From a checkpoint of a small transformer trained on Wikipedia.
Size: 9 layers, 6 heads of 32, MLP 768 tanh GELU, vocabulary 4096, 4.99M parameters.
Architecture: learned positions, biases.
Each number is 128 + 32 x the weight over its row's rms, rounded and kept within 0 to 255. Layers, rows and columns count from 0. The size above them is the row's rms in percent of the matrix's.

# layer 2 MLP down (transposed), 768x192, rms 0.095, rows 698-714, columns 0-95
size [100 105  99 102  91  93  93  92  95  90  99 131  91 106 107 115 112]
[[126  92 129  78 147 188 153  85 139  96 148 144 144 121 138 156 102  63 130 146 181 121 157 146 109 101 120 100 100 161 147  88 115 121 166 161 165 202 142 138 116 142 116 137 156 159 136 145 130 112 110 137 124 101 170 189  70 134 162 119 127 139 133  74  84 122  81  63 107 141 165 115  88 141 127 139 114 114 183  80 113 172  94 113 175 128 124 111 108 143 138 142 196 177  91 108]
 [155 160  98 190 195 149 118 117  87 154 100 123 119  99 123 187 133 131 138 150 122 157 116 167 191 109 118 116  83 119 145 116  99 130  84 117  93 183 165 164 163 117 151 124 127  95 184 113 138 126  96  83 127 146 114 160 122 163 240 132 193 111 126  79 128  90 115 103 130 168  95 169 114  84 124 139 130  82 156 120 145 140  69  96  92 114 159 109 156 138 121 123 113 135 143 140]
 [161 135 121 153 154 134 167 171 167 147  67  98 132  93 154 167 110 111 109 123 106 106 136 113 117  94 130 127 166 177 104 208 102  82 131 115 135  91 126 127 179 142 148 136 159 168  85 102  55 156 115 130  76  94 143 114 143  92  91  97 172 121 166 131 110 119 116 124 157 151 146 128 175 113 160 123 139 161  89 168 123  75 157 109 103 106 142  69 187 154 180  86 105  87 158 122]
 [154 140 102 166 112 135 151 159 106 109 134 144 208 184 166 118  96  75 129 170 140 150 121  44 100 145 161  32 143  58 178 121 145 109  98 129 128 105 147  97  56 154 143 141 129 148 110 163 157 168 113 131 122 139 131 135 128 110 124 137 121 178 116 148  67 120 124 162 185 111 101 133 122 105  76 107 167 150 119 184 113  91 178 141 116 157 193 114 105 113 120 108 116 112 138 157]
 [108 159 108 162  89 144 139 146 196 101 192 134 150 153 109  89 180 172  78 153 113 117 178 155 133 165 115 136  62 153 120 123 140 132 101  96 135 137  96 104 105 146 108 149 133  99 120 108 128 158 124 127 176 116 121  85 137  83 220 111 156 137  91  88 125 120 124 121 112 168 139 113 154 135  76 127 121 132 138 104 146 129 148 128 144 120 181 178 125 120 113 134 157 117 134 174]
 [ 69 132 118  83 132 128 179 117 111  86  93 153 104  93 140  62 142 141 152 125 124 113  88 147 112 165 135 139 195 153  90 133  92 130 147 173 163 111 102 126 154 117 129 173 194 172 134 167  94 176 183  92  54 188 173 140 173  76 152 155 165 123 156 168  92 137 138 141  93 172  79 139 108 140  46 119 127 103 165 100 146 135 171 136 148 101 127 153 113 101 146 121  88 138  61 131]
 [137 130 144 138  51 156 188 130 119 167 123 114 181 158  70 112 119  98  89 146 151  77  87  93 113 162 151 164 130 105 143 129 153 131 129 136 141 129 117  92 125 144  50 130 158 105 121 151 137 112 124 102 148 127  51 108 168  91 133 148 149 117 109  90 130  97 152 140  81 149 186  89 116 132 102  94 144 133 163 175 152 116 106 149 127 106 142 141 158 104 170 182 157 103 166  65]
 [ 72 110 111 147 186 127 114  59 157  67 146 128 115 124 199 198 180  67 133 111 192 137 147 133 118 135 139  69 101 111 132 140  97 151  90 112 158 129 133 171 213 129  93  41 128 145 160 185 133  95 131 128 149 154 138 126 119  97 100 139 133 147 104 163  79 116 112 110 152 161 128 117 140  80 107 168 117 101 163 139  81 158 128  65 167 172 184 109 136 145 148 169  91 146  74 109]
 [121 140 169 117  98 116  77  93 160 114 132 133 159 156  55 100 150 132 149 133 147 158 150  93 159 147 111 103 200 143 150 120 172 116 147  70 129 130  87  85 156 113  89  36 148 105 146 148 121 130 136 121  88 121 130 140  85 159 163  90 180 118 124 131  76 160 127 137 117 186 124 211 154 136 128 138 143 115 133 135 209 138  85  94 120 134 189 118 101 154 119 108 154 138 117 124]
 [113  98 161 112 142 113 154  54 136  81 184 119  86 141 150 152 116 151 159 122 124  93 119  92 116  84 129  71 141 116  95 139 148 129 125 149 115 149 165 106  98 102 152 105 116 113 112  62 123  72 178 186 157  95  75  87 110 155 142 158 131 140 130 193 143 113 135  84 170 117 189 124 110 123  64 177 158 185 150 126 107 169 112 131 110 112 153 140 126 104 150  92 107  97 104 171]
 [108 139 140 144 155  49 131 156  93 116 161 122 247 100 101 160  85 140  74  75 141 133 107 157 168 134 126 104 128 189 100 157 126 118 100 141 134 168 104 119 122 178  62 167 223 113  77 173 118 141 151 119 125 174  68 106 128 105 105 158  88 111  94 140 106  28 136  80 117 167 159 117 125 116  80  98 170 118 115 158 138 132 166  95 120 172 161 130 136 107 125 152 114 102  89 170]
 [117 136 146  94  99 123 164 145 170 128  88 135 144 102 156 162 144 159 165 128 151 108 161 132 102 130 108 147 206 136  90 199  86  73 108 149 184 111 119 170 102 178 118 132 149 164 120 106 103 137 139 169 133  71 148 100 173 120 144 116  96 147 150 133 132 145 119 150 149  79 179 122 150 131 176 118 138 155 109 129  82  70 125 131  88  89 114  85 160 120 134 131 144 120 101 139]
 [147 149  47 128 129  92 225 142 137 112 126  79  84 126 206 210 106 111 109 176 134  92 147 154 136 171 127 127 201 144  87 153 127 126 148  82 126 130  99 135  98 134 137 186 151 144  80  97 138 134 154  92 114  84 121  88 114  77 133 117 119 128 150 119 136 169 167 128 127  82 142  78 161 143 191 113  99 157 114 105  76 125 180 133 108 113 115 106 169 226 172 110 110 133 144 169]
 [103 106 101  98 137  79 153 167 181  79 204  79 105  66 171  93  70 143 114  77 103 171 115 196 128 119 139 123  95  86 108 125 137 131 154 114  82 133 117 146  87 157  90  92 152  69 115 162 234 155 151 115 161 117 160 146  89  93 110 145 114 124 134  61 164 124 165 103 117 132 135 126 102 135 115 106 113 140 188  92 103 134 178 148 155  80  98 119  96 119 153 141  97 153 135 142]
 [ 21 148 196 154 133  98 141  79 154  52 164 151 130 161 137 138 155 125  96 172  68 138 127 154 184 145 109 119 113 132 126 119 110 102 107 138 125 128 111  92 102 120 106 119 155  96 142  99  72 111 124  86 135  86 204 146 147 108 116 178  93  82  92 128  94 125 109 145 201 166 109  61  81 131  75 136 122  93 155 151 166 112 111 155 123 107 154 125 110 169 132 134 124 170 163 167]
 [130 109 147 148 142 118  64 107 152 178  61  58 137 159 104 146 150 132 128 160 129 152 156 189 113 162 175 182 147 100 113 127 100 139 110 114 153  99 108 140 161 106  87 149 136  90 135  38 138  65 101 123 145 115 146 189  87 116 119 134 158 184 130  61  60 134 132  85 151 145  98 119 150 113 148 144 140 121 105 131  89 155 100  93  98 118 189 144 145 132 106  89 133 152 153 147]
 [ 94 138 114  75 163 183 158 143 129 153 192 131 138  86  68  90  63 141 124 150 155 155 104 121 233 113 127 100 111 136 152 150 154 146 112 131 111 136  93 169 104 121 136 134 119 108 142  95 152  69 139 123 104 128 115 113 202 137 106 152 142 101 118  90 105 142 148  80 177 156 125 160 136  50  94 154 124  98 141 130 138 155 162  99 133  98  48 119 127 131 106  99  88 168  76 162]]
# layer 2 MLP up, 768x192, rms 0.108, rows 699-714, columns 0-95
size [106  79 103  89  99  97  95 100  98 105  97  73 101 111 111 110]
[[176 139 140 172 132  82 139 166 198 173 120  99 147 102 164 190 148 196 169 130 108 113 162  93 115 173 161  79 126  99  85 169 151 129 147 112 138 189 114 168 142 129 113 167 130 124 113  78 202 152 131 132 160 145 123 130 135 162 118 108 132  91 103  88 128 110  78 123 133 125 102  32 160 141 128 116 141  91 139  89 122 128  73 128 126 137 124 155 136 143 140 106  97  74 154 113]
 [190  79  97 155 154 135 184 159 168 113 123 118 104 101 124 180 164 134 150 148 141 136 153 125 112 161 119 131 151 200 111 126 133 175 103  78 105 116 112 137 164 115 127 154 239 145 158  93 118 135 131 151 157 118 157 141 136 162 131 118 137 149 143 167 147 167  84 119 127 157 122 151 130 149 142 157 156 135  57 143 144 146 139 159 115  75  81  86 208 151 235 121 102  97 102 132]
 [120 142 111 143 139  83 128 164 177 138  74 112 134 150 162 172 167 108 176 182 106  95 135 104 230 108  81 105 124 155 113 127  92  99 116 130 186 159  95 107 137 139 142 178 156 146 128 111 161 182 131 105  88 136  96 103 153 139 215 177 124  93 100  91 165 150 109 146 117  64 101 105 182 135 112 192  74 182 131 121 146 119 131 120  91 142  81 128 115 107 106 115 126 185 118 119]
 [ 97 126 114 132 147  94 177 189 106  77 108 127  99 133 159 151  88 163 143  91 160 146 189 122  85 137 160 113 130 137 125 151 140 135 122 142  57 160  90 108 149 136 119 119 132 146  57  77 112 124 127 114 115  72  86  58 103  73  80 139 131  89 165 131 120  97 146 110 169 141 142 129 126 143 153  81 136 184  55 162  96 147 140  66 151  94 131 126 133 115 142  87  93  77  53 154]
 [107 132  81 136 130 115 127 114 156 125  32 164 116 106  94 104 124  82 121 104  98 139 164 145 157 185  94 147 137 104 131 156 131 145 125 112  73  86 157 113  99 103  87 132 135 144 143 126 125 100 177  75 141 185 114 100  94 117 131 132 116 158 140 154 138 119 139 158 175  78 101 134 114 130  92 132 157 137  78 150 118 122 156  66 139  90 114 124 147 134 197  84 134 166 132 137]
 [122 145 150 172 140  70 141 163 117  82 122 145 155 157 193 128  89 200 126  97 170 109 178 141 166 127 172 169 139 106  65 135  92 122 136  98  82  99 169  88 136 131 131 140 145 161 127  55 102 167 153 136  98 155 114  89 103 122 147 163 125 123 154 135 141 108 124  98 122 115  35 141 151 119 141 137 152 125 102  93 146 109 112  81 112 128 138 106 165 174 111  52 180 106 168 175]
 [143  97 148 150 152 112 174 175 161 104  94 110 104 126  91 134  45 129 120 137 104 120 120 156 163 187 167 168 138 135 118 154  99 136 111 150 150 164 142 105  65 135  99 111 124  94   0 144 190 160 135 156 103 155  86 100  89 156 178 143 137 126 154 105 120 118 125 138 132 145 197 111 168 183 202 111 131 152 156  80 174 149  92  75  96 137 102 107 139 107 133  86 137 143 135 186]
 [174 138 118 132 105 152 142 111 160 203 124 118 119  86 144 103 135 116  75 124 128 121 157 122 100 186 125 106 130 197 142 138 125 139 125 108 122 114 146 164 141 161 139 106 165 151 100  86  96 155 140  71 130 172 108 151 104 129 101  92 123 163  84 164 161 153 158  83  94 127 142  67  73 129 181  82  77 111 160  63 100 188 136 138 176 143 123 173 130 170 128  79  52  81 100 138]
 [ 98 109 116 129 154 128 149 161 163 133  83 133 195  87 147 126 156 155 123 141 169 118 115 159 115 141 105 166 143 122 121 132  94 125 145  77  67 141 158 188 142 105  69 102 105 137 110 118 101 137 131 144  89 105 171 134  84 137 200  68  97 126 138 182  84 116 126  59 116 125 114 184 115 127 183  91 176 144  78 130  97 147 125 122  56 155  81 121 156 136 172 118 107  98 157 127]
 [145 133  81 138 111 143 153 152 124 135 174  97 100 153 137 125  96 139 165 211 114  32  75 163 164 105  98 129 185 138  80 113 159 116 170  63 109  74 149 181 131 128 100 137 138 175 101 106  97  97 107 185  90 105 141 142 158 148 126  73 141 161 115 159 135 129 199  34 115 132  95 121 110 165 187 143 149 159 152 110  83 156 123 176  70 117 120 134 123 156 126 165 113 147 134  79]
 [159 113 129 194 165 135 139 164 192 125 116 157 170  67 129 144 141 188 151 134 131 146 164 130 146 156 143 121 162 188  87 117 140 160 116 144 100 135 112 112  98 166 145 131 240 102  94  89 149 163 148 143 107 126 122 116 154 154 135 119 127  97 139 126 141 148  87  46 132 141  89 170 108 189 121 110 123 144  84 136 144 113  96 144  72 175 121 106 209 122 175 115 133 122 113 119]
 [142 160  47 130 123 109 196 138 138 134 119  69 101  96 218 218 130 102 117 192 145 102 166 112 103 168 108 104 210 157  73 130 120 120 135  46  93 147 107 154  99 102 125 132 142 112  81  98 125 131 124  67 102  89 136 103  84 107 146  97 134  85 148 142 113 156 155 132 139  87 166  74 120 144 159  97 130 165  87 111 126 112 146 137 159 129 105 114 162 228 186 154 114 130 123 142]
 [179  98 165 199 149 122  93 142 161  98  98 114 178 141 161 109 118  61 162 102 178 110 131 103  70 118 119 101 101 166  79 106 133 153  60  85 141  47 155 136 106 127 163 157 166 195 165 127 122 162 128 158 184 112 146 130 127 210 172 134 131 173 153 120 103 140 164 100 145 108 120 142 142 168 146 168 116 129 144 109  59 117 103 133 150  75 130 148 159 171 136 141 137 114  43 114]
 [122 146 102 126 103  65 148 130 154 125 115 137 137 104 121 109 141 108 135  90 153 178 191 132 103 190 126  98 135 106 139 141 111 138 175 110 146 219 129 126 154 186 165 146 146 130  90  92  97 173 124  45 123 114 119 140 158 149 108 172  90  63 127 160 167 154 126 173 198 128 184  84 131  90 117 105  99 126 117  65 105 148 155 123 153 112 115  62 127  98 168  56 149 129 174 193]
 [195  94 125 115  56 111 147 117 140 161 143 100 101 165 181 136 164 120 159 136  83  56 136 124 125 111  71 144 106 128 128 135 173 148  88 113 107 110 110 167 150 159 165 169 129 117 122 100 143  90 137 134  77 151 128  96 109 127 138 109 132 164 144 147 120 140 119 117 114  91 116 150  88 152 164  59 146  92 132 116 118 131 101 174 142  87 119 145 150 147 143 152 129 144 134 185]
 [119 160  47 129 158  71 145 153 136 105 149 125 115 131 153 121 126 125 195 142 149 122  54 126 170 121 113 212 157 136  92 125 107 129 115 122 111 103 121 151 133 136 134 162 130 165 104 132 126 186 100 148 134  85 129 152 168 117 215 103 164 135 120 131 139 197  96 127  93 138  78 107 110 155 139 148 140 130 145 116 145  72 126  93  91 118 110 148 148 182 110 117  80 114 149 152]]